Weights of a small GPT-style language model, trained from scratch on English Wikipedia.
Training: a variant of SOAP for these matrices, 330M tokens, 2518 steps.
Each number is 128 + 32 x the weight over its row's rms, rounded and kept within 0 to 255. Layers, rows and columns count from 0. Numbers have three digits each. The size before them is the row's rms in percent of the matrix's.

# layer 5 MLP up, 704x256, rms 0.173, rows 411-703, columns 160-191
105:095163152137148139155146160125130092159149087111094153108146110167141158119181160145056129124126
091:101085064140153139123038111069125112135168121132165105127143102064089127132110149148151174167107
115:132143063118111133118156117158106130149083141110160100114105040166119109120027099116101180145099
103:172109176149081127117085180113097103118151165137159157084051066155120112073119147199128179093098
090:105145087112076138114136118092125146131153131132137203145109172198156177157154130128130082159196
095:113121117112094131175166119092124105083079144149118143103095123103069123157118117134159118110132
110:170121132172134098146195115097110129175072137156163147130138164157168153139160072139041158031120
100:138123079086167125100106060132126106120173143158198094106121111127108141157124117048128162134110
100:162203115096092133135103164133096131102082114109108099110107156179138135177124121113080158103119
110:125093130143157099101113127159151098135122199116071091082144158142103117121179184117142121161148
100:116079093164145157105114098107079067081167097169077098085075122180138094087147116118049113091169
094:142139142107102121117169182154139163199138067086093124163150131138103136200127157141202121165065
107:102173133107129124157148074134128070173119107087124109156152146168155103160092139056119098087039
100:178136111083121106155118152084097153084082129139092168146149109120141125170114166120159199167063
102:136154123109129206157132123070088189131128089127129104169125163147106087123085113159111143157103
106:070122136069106125126086118110116126158110096129197110157120158135101197144143121148128125077073
107:079114136126130121194143152165086109120140140114131138060163096129140125108152174106127136074110
100:129120115153102102123126118087090193144086092120067151143164096087139082120125154135118122115080
096:123129098103170095154172133106067114112084158155168097141126104118126130151147098047133139137177
099:085150061138170089017082111157171131103101174124141182144117158149132189169131124191178101158090
092:133080130111175158065076108148130109099101112111143114134127084146119138149125177108173112123143
103:101129140174138161084135096096130088084098134114145106136159121198062099152058192167126105112080
094:067105122114152089093109147148094147158171136120085166150143103119138100129181189104123151112109
101:066093120116086109132099139157115139083105074151147142119130118130148142173088116121115133173145
102:101085097128131131091149156076194100099118130108093139122129182148120110130125126120137141137068
098:124084125118105169091113098140158082144146153143164133193079128084136155143112103126125156122160
093:119133153141119167140182090148104080180122129148113198166157153137081152127167149095162111154111
097:147159144119104181098153127112181141120119108130130133172166086155097097080126127134057178128122
112:144107053148068102140119097190141133204137100129150100106184156130132064128095172115123144116105
102:153143110124153171117109140153132118146131155148152098191111147104099116161131139077091083136174
101:152152126133126134108144171129142085154124111133183140160122149109119119116103093113159114107161
103:058127097179100105118142103119157160144141104162108153096123099114168147132079127053180141140128
096:127112135127150113134090095111189116143148113134108128082137097132124075157123138100126147142100
102:137149097064167159127185152084058151119060167053142111155171123062145115133114178070096094168150
101:124105149104093142151049120146157124157222136117127114157113117154116119106164114137159147137136
104:131089139142145204150138107128157112138117132142133119186074117152115083158166126181146092104111
103:142144179139147195128075128102130133157096167199069067111092138099123080059130124110126151145157
100:170180129108104124089121085146145192196069142128137150094153090086135176188106077124157142133160
101:089148131119089101134135171117153063062158129177082145180117126163099156084027102144163162127136
100:114127119152118180134096132119123103117145162159138099089107061128111186105120098096144140084152
104:108126149170102076097139141068094082112151111090120162155154182120110146116129102170113118171117
101:160096164057144100114141111135062140117110119089122104080116148091119169122093182167131176081112
101:115090100123112149147139103140132109175109143134141128128099127132130104115086172131113150081157
100:093105083145139138111162172124105102158205147131122085153106171140111130133096103159183105188107
107:151170114070095110140121152188067082117150122096151130137155131129051100094136166216072126170151
104:170134072150172122160103116110164101139143190096106140104067151153091134124165111102094134148160
104:073146161131155136127111139189158069125111132101122164148185162114155125120155118110137094087117
093:116115138163098115160097134140146109123154124001083175119086124140187164081127164156119131144168
099:089136080126220114174128180106100157119128165105154118140162154129087141140193152157204171136102
097:049165163153149136182186089173142132123105123086144107135100113148158110089139157168097167160089
105:161211164096156118102089132066120091154092159124141135117086114062159130108131081166097145195101
099:104089114147112105109093093104163137144121102118089120104139157117126068090187128103097138089130
100:126164130141132144160110134108111090100096155117114152159120116198186137159214047119113054124137
094:120123129225149108110117198159148115137123151167096162076203146127069112137094154127131154134100
102:091134154151116168095120154088131087110169157121150085105111131134178126165095136143197159108173
094:158150137127152112114111093091158146195117165096173105091087157156154147080119122149161152084207
102:156189147143168134095116148077132143136084119157154172106132128112143169100174133101131187099135
095:180117172088167145132136167164164077138105145108136175131078141111143124145101171142085092160174
108:145143119101101098171174139143134107118099118150113070095066092108192113085129134074185093146152
097:100182108099167163088165143128143129080084202155172181121185129105138154121103125131189112101147
099:184105110137097113118144114176145116174143112077098123142174118151079050111107184150107107158119
100:078150190123078109184086114147191092081192148155165147086103158135144144176086121118120122128163
104:163151068126114078150156150103154122105185071173137150087131103132146107158116150097130161163071
103:087156085127178144157053065090059124144117069115164151095136075136149084137138178106137113194105
101:161123121081177155143114152086137103062096103128130147119137183130154159135164145117134112104156
095:125123116166187151103070081183121200106106172106119118121135097069145072098190157132151152112123
097:157166138127140094107116097149159092100092121157129127107191141127139162090189104179090079086087
096:138104185070163134141104133131160093107040155162127119142122182114158162125106112142097135090133
103:135113156104111118158134116085094152088075099096091099196114188122108170129137132117089132165149
111:145137120130142119185166093112114150075140079137158147146093092185130105078133202097162159170139
097:128114164124183153083134177149087066155168113140177089120129095141187184096162157145137113134158
095:099111156128133055176161139114151165114171137098055151171093160152085143094145109118150163078100
107:086204148166156096142093115069115099128168209141178164188100109133075100138197110121231151171107
097:085117089107054100105164124148088139216114120172147118139094067094115141149123126158162091073157
095:141145143144111148172122108167139133175152191147092166156133141146017057168155156106136097079144
106:156172127181139157186091147094121134063103105088140096160113084141176102103075119140097163083132
093:118109134132135144076116121102177109185161160064171138094178162091150127099110153138140121138208
098:121161085150113095115127136133131118118091163175127097122092146112149137161117189110079147160135
099:087156155128149094158042104119117130127170111224062142109094062122099149127149104154121168145074
094:115094051096141146139121132124150149010119135088222173181141144185129078101094060190071114135128
096:111111164149093140130120166173103166155145204165114137094121172146166055098145177099101066078157
095:128131097071176039106094077123106080132136140170135111091117145101176076106136116122131180127158
102:055120127139045109133066175149141119119141154184125156133130109136164175103122091155179155169123
099:060164115094089102142096127212095117117098137174167084114113160160114093128032132112120129124113
098:138163138148158089151150136157117100141145097192144130132134123136172128096103109103119152144153
104:145115169133128107159138152132154093101118127111135156140108110143116120126184161067192130108175
094:169144121163128101100109104147120183083172115082091143185104100152093155150161120146121091108115
104:122120149124108126096148156137094157185097142136171173097084147139099128118069162139064115176140
105:085093118184087111124099150141141139147111172139189116167153112158104153125142100115086133120112
107:146182186132081150107058165148111159110116146121069187107107140096115154121159179150099175170097
106:206180120083156105101151143099083092109205109179061110095103097091111144143154134138141102132059
102:115073164085181068171112131102187106120150091134122106122133144133138064074094183080090070095141
107:086101187031132133114178164094133114103165125106124171104100139107132099057121146151181106132113
106:133154138150137099090051141132127139127166127113160092142086158058112157106126117138176167087183
103:088142147096138163158127096119143189152083132078154087119095135162158156131108150135160093115115
103:118110172162117193067102117161087168175124177188115190126108176168148114131085092141090113136082
106:124164100210147172143110137157129138139096191095146092088134078134155114158128177152110117134115
098:125157130131127150138186120092183144078110153133202116153114143117143122149114159138128166165175
097:130069143150159072115093126136120154123120147091127139081170143109113112100168128135067121140141
103:114136154139088161096189133079161117144135118104045127133113081127133129169162159090099164150217
099:117181118185120140224145093106102131119110150154118094183114120098147095059099102077131108136150
095:124111100108120080152096112108114111122075149126129120181093099109100137141125141154114183166103
093:146081089031136128159111164127077180027123118106132154127207171162108127104124119118122125117139
097:149088091111103147150108112136116133219126134153121113134194174091090165093154099121144115127153
104:148094130148176165087135137073148094126161081084111174153159120108088127191126043116097131139117
096:095112121158162112138141080142137075146126200147111152145136101184165069115116130125127134164057
109:126150150122165141168077097115159178136067166094177143150111084138123168020139049159127082112137
102:119126131135164120125177095145116128101175080161119132118117114118209165100138136116173159140134
106:146171156101097155100113079148113161097130102118132114148108106134128111199110114129139131121108
094:126154136133141189090109148057171145111128123132140173165106133146148130105106166172104132172145
103:074108092127105096136097107114156140171115180123085078138171147187165138100128159092103185146067
094:184099125109060142139119177105097125061107175239127094152121149130139147160114141123144154107102
100:144152164140138140126160105121146137097222111141141141074086077142118157166134097133167059130120
100:105122173159131099172105129145176171119229078121181162165092165171221128079109105116137048098135
093:146113193117097126159152123159091178111211114120180135143151103133133119144152160149096154106180
096:069102079124115105085143098117070171134083182119109121126106136111150179166107063142131075095103
100:088148140093122145149115075132130120192069136055108154049080102162147092149125105193161166143131
102:131116107159145110160093174085139072110118153087092049118119121131106137090165155082216069128121
100:111123124118098167145105144129143142136161105143150152123126157168089118131140144090160078146092
096:170148174128160086133127158155183071124092106142140202108130136104183111146125095156178071119139
094:082109151167149079150164122132152207100107126087130155118158115087085161141220158152175115106152
101:124101104118162145079087131160099173148106118162134114112120088127087090152128143100126184127069
097:119191165117187116095126113095136148161109153134135124149091133167160125161163126158148162117123
096:071140116107149152146156161132101087134126144140137133042146109017104096147112108077154163143156
100:120131099067120129131189171121140146095155083075092116094108185151144119118163170118134043113095
100:134188122135136135159158084164122145085134135161183154132088133136203137185097151144169180145118
104:132120125137083104146117140126189172133117114107202200112136113128127180152125113132125169100127
104:150086184149080172096115145132120093144149127163132118146158117095131070042149148123125137150114
095:156129141075121149142159141111103092075120169145120068118073170106174132176095142133158131103117
101:083053190121161101142141111099154108104127151077103117176173144127146169100120132142118170131148
094:113052100123150102121191114095165151136143120129191160133111120165104112095171152141151091148157
095:127172110108109086143161131112118157204089092155112133074126164145087098149130155153123189097119
105:130159142159141115125134097144111111148059142165139120121094194162197168183148123095171101106096
094:125104113131063094143136148148141175092121122154066138127106109138089130106153145112117131187088
097:146173114124095085157145106149141184165140169153133118066138138104136104146114154169099098105067
093:139177206116104165167127149158105163137123105109116109073207158126155103110145169201127152168184
102:105060191071149125157168162061103186183096157095155122163092109164158126146109112138193160122129
094:135100071070148184193157129144151162143163153059070104166083147094121102101109145144084159117153
101:115164173119135127167171147104109059130089140127109104156129134119098163182098113138197130064140
090:078164155139151088075146136071126136101131149092145132129120120143115090134061138123125064107121
101:101118134120137132145114108106151110126141094134062147143138145081144178144098127135083109040186
099:162076189175129111061134151061185160083158132104103094160107170202133195153159168097153163130124
084:132133106101140180192175122133118139163081132151121116194116166140114180090136128171140134173181
103:210204090114127072106059152069197170148086108139087110107105178132073145133161115159123100118151
106:148152121128081132102091144145105134144143123163112147120095111109131082103104159103090138080133
109:143102109113113101174182131111098157150118131135149150104137097152100126107186099122143126147106
097:142081194130132113146075120110131120040157097126096092118090156080174120151206140099173190141144
108:128153098129158114101089077126150138135095117163156187129083163096161146220094107151112089167120
095:180114116123166122138144123113161130129141144143157091111185152160108109151124178111161088144142
101:134111165119099137115057092138134117090095145141121112172104141139131197170149046136113158226143
102:126089174143147156078106102145141145171134120158086126112162076137105156069136121119119171170139
096:128171114102116184080105199107142108157143113120074130129147099103143149105168068104114131147109
104:093141148115178100140136153107128185168120118105145086164151120150069067150120137172143144136111
108:097126149090143145129140156109107100101105101155105120129148088102126143158175114181137159074111
101:120135146113131197105138112151137148157158167155078123149101091097007107149163137091124196099095
095:160132139134089162107117180148152045037137177151103162106111095093042120130153092116172101161124
099:097147142100093155173111147143114059139103157122134035137165184138143148115099147068137139093136
103:167163155098113144098128165078097149102162161130165173198172162125171117104128043063094141168153
099:145093148109121159173131108117139125111136106098145099083167125156155158102177164161142138196101
102:123180101137092107075140079058120150164147119102086140125119091082183117097161143158137154122120
100:181096155145155166179107139082117132140139161083168143116160173099125095088158134152102114099134
098:167113115178142130136135188184142095135077179102178077114094140156131142173175146149153107098116
094:234122117196182187117146200115088118117132117094107077098116122093133061210090133118114144159128
102:064140158145125134106111087136132136161101080131175108114174140094100090127106153089115120102114
096:140203157138116153149144124129126097091152121139105150139145190146123122169128132088179139150078
101:123196140140116129140181096177140134143164063111178127117166143108109131189127203138130008077157
095:087138165174123154175110189167160157071208119169167118107136078102137091116102114129147109142106
090:126160079156129137173171098129153173177086086148080070146136101127122145150131156112078133124183
097:126155133062108104103102088183123101035114156155124184099121111109148110160203102066156171092144
110:095122114121128177120145098175118062132202194135115117147104143136108111157140114164150139136084
107:102059144150125162131110133137079146164153143178106158124118122142128128115179131092180079145173
098:095163149129181161118150139140181141178160098159141082088116133163131145086166128135125129166081
103:152091164118155122161166135129157154077139140155140106180204108182154137159133126175120124104036
099:154130086132142121120142076189104084087066087157098134132076141148111178141176106081124121150124
102:131115124113121193152075179125083124144162170068138124152062189068152107072168040140079174124130
104:140101189165089147142127157128106157095116146120145121139097101170159145131110075138155143167061
097:125139137173135087133165119082091162146098097173154138122139165109066098165078135167162112080129
103:125160100140139111137112100105114119120149112107117191157133204108137160106133123134144084163106
098:144128092173151185096154130185148099116127131128144133107125151089155135171154130109102119067065
100:153217141169181108098107155122147173131108139159101155151124140135099176084152132058141151112123
103:110140092180138149080059047102122186123145062132154139158108107064095135058146120097144160062119
104:089172163131125145103154114165107121137141149124152107119094162167089219111055127114107141117134
096:103132116147127148081153106125093076158117195082122128154098172132116156068155106126106160166106
097:083087142142104121126090137085103168115144143103191136125136153120054113136075150130168124157118
098:084174117167120136187115113086067179132094191120119156108109132087177168114141097055112136070090
095:134112104112099118122157139076114179112086106138111080054123155143085168086133114154131099108135
106:126098108137129118082077140124054153090157135111101153133157141102176126142134118080142108134118
099:063114091102117131142110097161085128120147132121158153117107068113102147125109166126131188115150
103:147098117086141135134093074114153140150187103109124088144177111116061181162094183143129127161164
108:160154126171103154168143149165136098152200110185117111080157106133149139152152042110094105148155
097:190125139163143112131102135156121123094128110078111164101154164142147100174163171146155096134135
105:089060138129137128205124131091108109160151103136139118109090090109080140112109138061109099136106
093:112067140069106143122208158114122137123162186088157165140122122162110074147117189124112155141122
099:150125140161122139096081123193170063140114084153153128141164053096156166099118166124180163141125
095:080072098133150148075151139134112096078130126096123105104116130109082060119099148136122087107101
096:122200163104054125136104120142114110086081119168109156137188128063163066135094148106198112122133
095:087151111145144081110111128179134135139107167122146116157137191174075155097117110110109127058155
097:150142156161130180127126127160103141128129142102140100141109122113147158096082124178135066067094
097:155137190103132096125181147109091111104074137171144062170177100112098089133070146085159111136120
109:147152131125104126170170151099166163102102097134153122102160117121124129156170144150136132133158
098:113130141090124071131142110145083154126138086133157139088089145137186193145171094151118139191192
095:088102155107124145134210101184112142144114154177131125102155158079149146175083132118113141203144
098:070153069127064212162086147041112100110134152109095103095043115139158164137138175115160145098114
108:075083163138159123142152098090207134166127154135180107163111070173142145139120076096146115148150
104:095188142150079098100151088109140143090075125106108122157135150078108161172150119104083154100102
104:114193184151134109069088104113133111106159161071175103152112125096161118104120085165093132144120
100:165115154158128133083181131083120076144130139131141082154132122126119142115105127083131129157174
097:082139108131132131108160100183155121107157131136135116073098151217097141143150067145141096123156
096:138145161096108134129129070099134115110132156096075098051126157138134113155117195169105084092156
104:104140117147150169158140096108145140140133065088108179141104145118125091143162108124160129126083
091:126150081117155161117136151168141124178113124139113125130105098158103093131115086120141176189113
101:138135054108180154132148172145079131112096112101222138080126171171097161134130112143113116209145
095:126123143122136108173123087131171109121126114095124148154123112153018120147174133102098129105093
088:087102117162154030177092119088141079093039159124098142122143120091112132199109095116090124153075
098:095097091084109132103122164163107149135125051075126106129082143074140073093124151145170152143169
101:117156106176137123193140135113172134145122209168157106126102116146153158128169097103147163058085
097:146119182116119112119147124147148171126134114184177057133149166124059080086127053161121093102134
091:116103063180120146103167115113161101107114152082109102183067095103153079128124082172106127178098
096:083117138059111097069114086149100128145138108114142149181110134065120118197142107179107157181119
097:128122129148154149152117103155155148150163165110092139066102135159095118109158140081176118146142
099:131104155123068129085126164106119111128129109138140092181150092113141109068119159103125103142145
096:089094109075181144101118138112113094153128070126120157069111132119093142110113103148149117115162
102:145064135081134161141126133106151198086163100191141075107128155172080128172122144107160125096103
086:159096047123132085087174105135132145148070170100129137123114143112181110079173070134097087143140
106:132142127134145181135140147132082134154100108108161117087082176153183135131111107144120121092144
098:109136104165090163085122164107161074133068149152084163156176149114181170144111122136143142148124
100:145144165113122127160123189096110108120026138136112098116088110125156103150154115119111167152174
099:153185090189081179080103109131123078104153138053141183097174157082120184053125130101103101106131
100:166122123171217132152126143169141172075133135153105094166112160114119148141115132074137112129128
105:063149113141167125146148158189154103133149171171162081166142147146105089118096114094134105084102
098:128177161138153122048149148125127102143076149091151136129096094102115055068108115107168087154113
099:119090135124125171157180106162139102109126133108142091141130128127136161119118224099119117136099
096:145146083098096102115138070113121119197103147122146139129091135114170145125087146111163140109191
099:149086154103115113142147146085140153116169136160110102126164104091106163112119096134135102109179
106:135106095148108138139149159109139104153122122074124058099136155191131100082087087111122134201101
101:132088136098143122078174091148126095184132083120108082131131163187160149137161048108117081140148
100:171172131155142074143081113121126139123119125091116172103141090156147148135155136130111132096121
111:127138164163088148040093102111124088139165129090142130175220189113142101124098130108103115137154
102:112070122156164097134062158149206172129128168160147142101132109113120148197118156149110116133135
097:110134148117234117128121138071123182097145161126129141166156117081140155150117145176127142111118
102:086072145102151122101118153129093099183171084063173096093130122173137141107122153162163158144121
098:108144049155117131160080119142121101146145126192143098113083123122119170143081137088208120032101
102:100190125135134120089167088146172160163098181112087102089162171190153121091157151137168157096134
094:111117131112119161138103129182140155150090123137124096171115137169181131147102106103143132098145
106:254165135085141180108153126068099159111144143142154089091143143140104078137152159112129158117198
103:121103178073153137097083142147158044172163171178161084082133079117172083091133153134173139098082
096:070140169081144122076142144182133150185143134149169112061160114114122070173161112177156123116174
101:132168094113117152120160122120073201083193104097150125120112161162132126120115098165117115147129
100:120062128153109149148147135163141216150138188112137085146120175132117115121127133117197152121149
099:103172127173138132142140091153112132106141161143137133092071105115134134117105123133183118119178
100:166137126191126125155111152090172148131149105190141148146121159081091176167113105128108126149107
092:101145180060132139118162085143153112072099160127137096138135115112149095170172133104148069101158
093:104126129174180149084123155139111127172112136126159073107160119151096122100112097125102134148194
096:105172133136157080131184205082154097118112135190123079131137152080110124185144150153122037133082
089:111117147149142130153097091111092078097195141129063075135110136128106141125131111119095143141147
093:146085111138185071141112100142121145177171076175161083108176192103096155131138089112111087119089
093:126125202119181084149173138093100140106098122156163084152118094128203114126146155164083162123154
107:106125130205056146152110108111139202132102123132135139116140160136149118158103103157144103120126
103:105110126104129058142157169125153121134167127107142118183102125103116150146142159123134129169078
108:059106134100177101152107141125186110152075096115170161113176124120115122133150122161145116076128
099:138150074136176168086121128118121152142171122157120100129161100064103147085153136121077167160151
089:103105183156115132123147122148102180108184121142117180138125192087153140167122124130076158164169
097:114136168087149110160160106148119161143152081096088097109121125163072092142134147065092085176120
110:136134083146128167169144198161084162188084130138096052160144131056156184094113159164100137119128
102:135095150124120175120162121122175082161114210115142127169138168075122083134109120169137062060142
097:138101148103118103106159177109079131079119166153113133153166076199165122151129138190143119149113
096:158114126114149189136084101123140153117141103147142096111177074149135082133122070209088089151166
107:111094109149108124070133135165127102129117109140132126157104205161171136110144201124100145166116
097:128184195130047112128157096147094116151089198103142140092163085144136172127158175134113139115163
099:208116129112144118106114138078117126046155170149194107090164096109098168147119152143051122124080
098:185161138134137145152103161124112130115141157120147145086196089095117180148138127147100133077138
098:095128116128101197156149142186137135162150141149102151104077146097118116070095105148124165133148
100:204129113115154114118104153140080137192070125072081172162081160154122116160083084103109078151119
103:068117133100100196128102161207107151103107207178136135145134158143105144116093130125100095066103
105:107139111122081175142217152139156134151089151084148068205038158087142093088113114110125137078125
101:115119119162119154140149128113097100143150090125154172125169142101162099147168193156116160134107
108:195087105116124123087163105090163167083097152124099096157174146115200105105110125113093115122138
103:110174111116131163136094148104078171113191127119117144067110140101145133165127099071117114157148
097:119128145131103113075103162051111143163123093101153104113138161116109139122105150105115175131145
093:109139130133135087137174145143158128117162117183062115196070104165175153155130125114111106176233
102:137134145095091121077104104158158099172055096138103084145168149105107132145085126171120170097153
104:138071099154095082160097118096105100056135149064117131090154118094112081133091136165133102092112
099:132093153111169097155095119120110029179133174106094132125115076131100148144124112114148094137174
106:149116105106195166089123126064180216158134088102136119147121164154106124118071123151083117155123
095:097101035170084151139137153108135196172145139169090131142101155143184142104131126143143158106122
095:124097095136168124188152123119147075070151107072106079080134142202113099095092069093098115109135
101:119181088082150117141096061072112119143062132092109083151167064101119112170113142155093146107142
096:140125151134169174099056149125156055126106125037142123194120109088073084088148152140107143125124
102:073150113110163151141202065093045173114149115138096149092118158114172127191151104105147132171099
102:097184141153067114122126081118108142129057182080103140102141123153102140120086120127160124102166
095:135141098156152119158111142085099143124095085139083152148105130058083127169143098118167153138134
100:179123197111171106159123141112120077168156157121182157077148125140123108087164120159063138155140
105:144133108213127169110100148105170121135121151100140145186181066110108123126164114120158141122090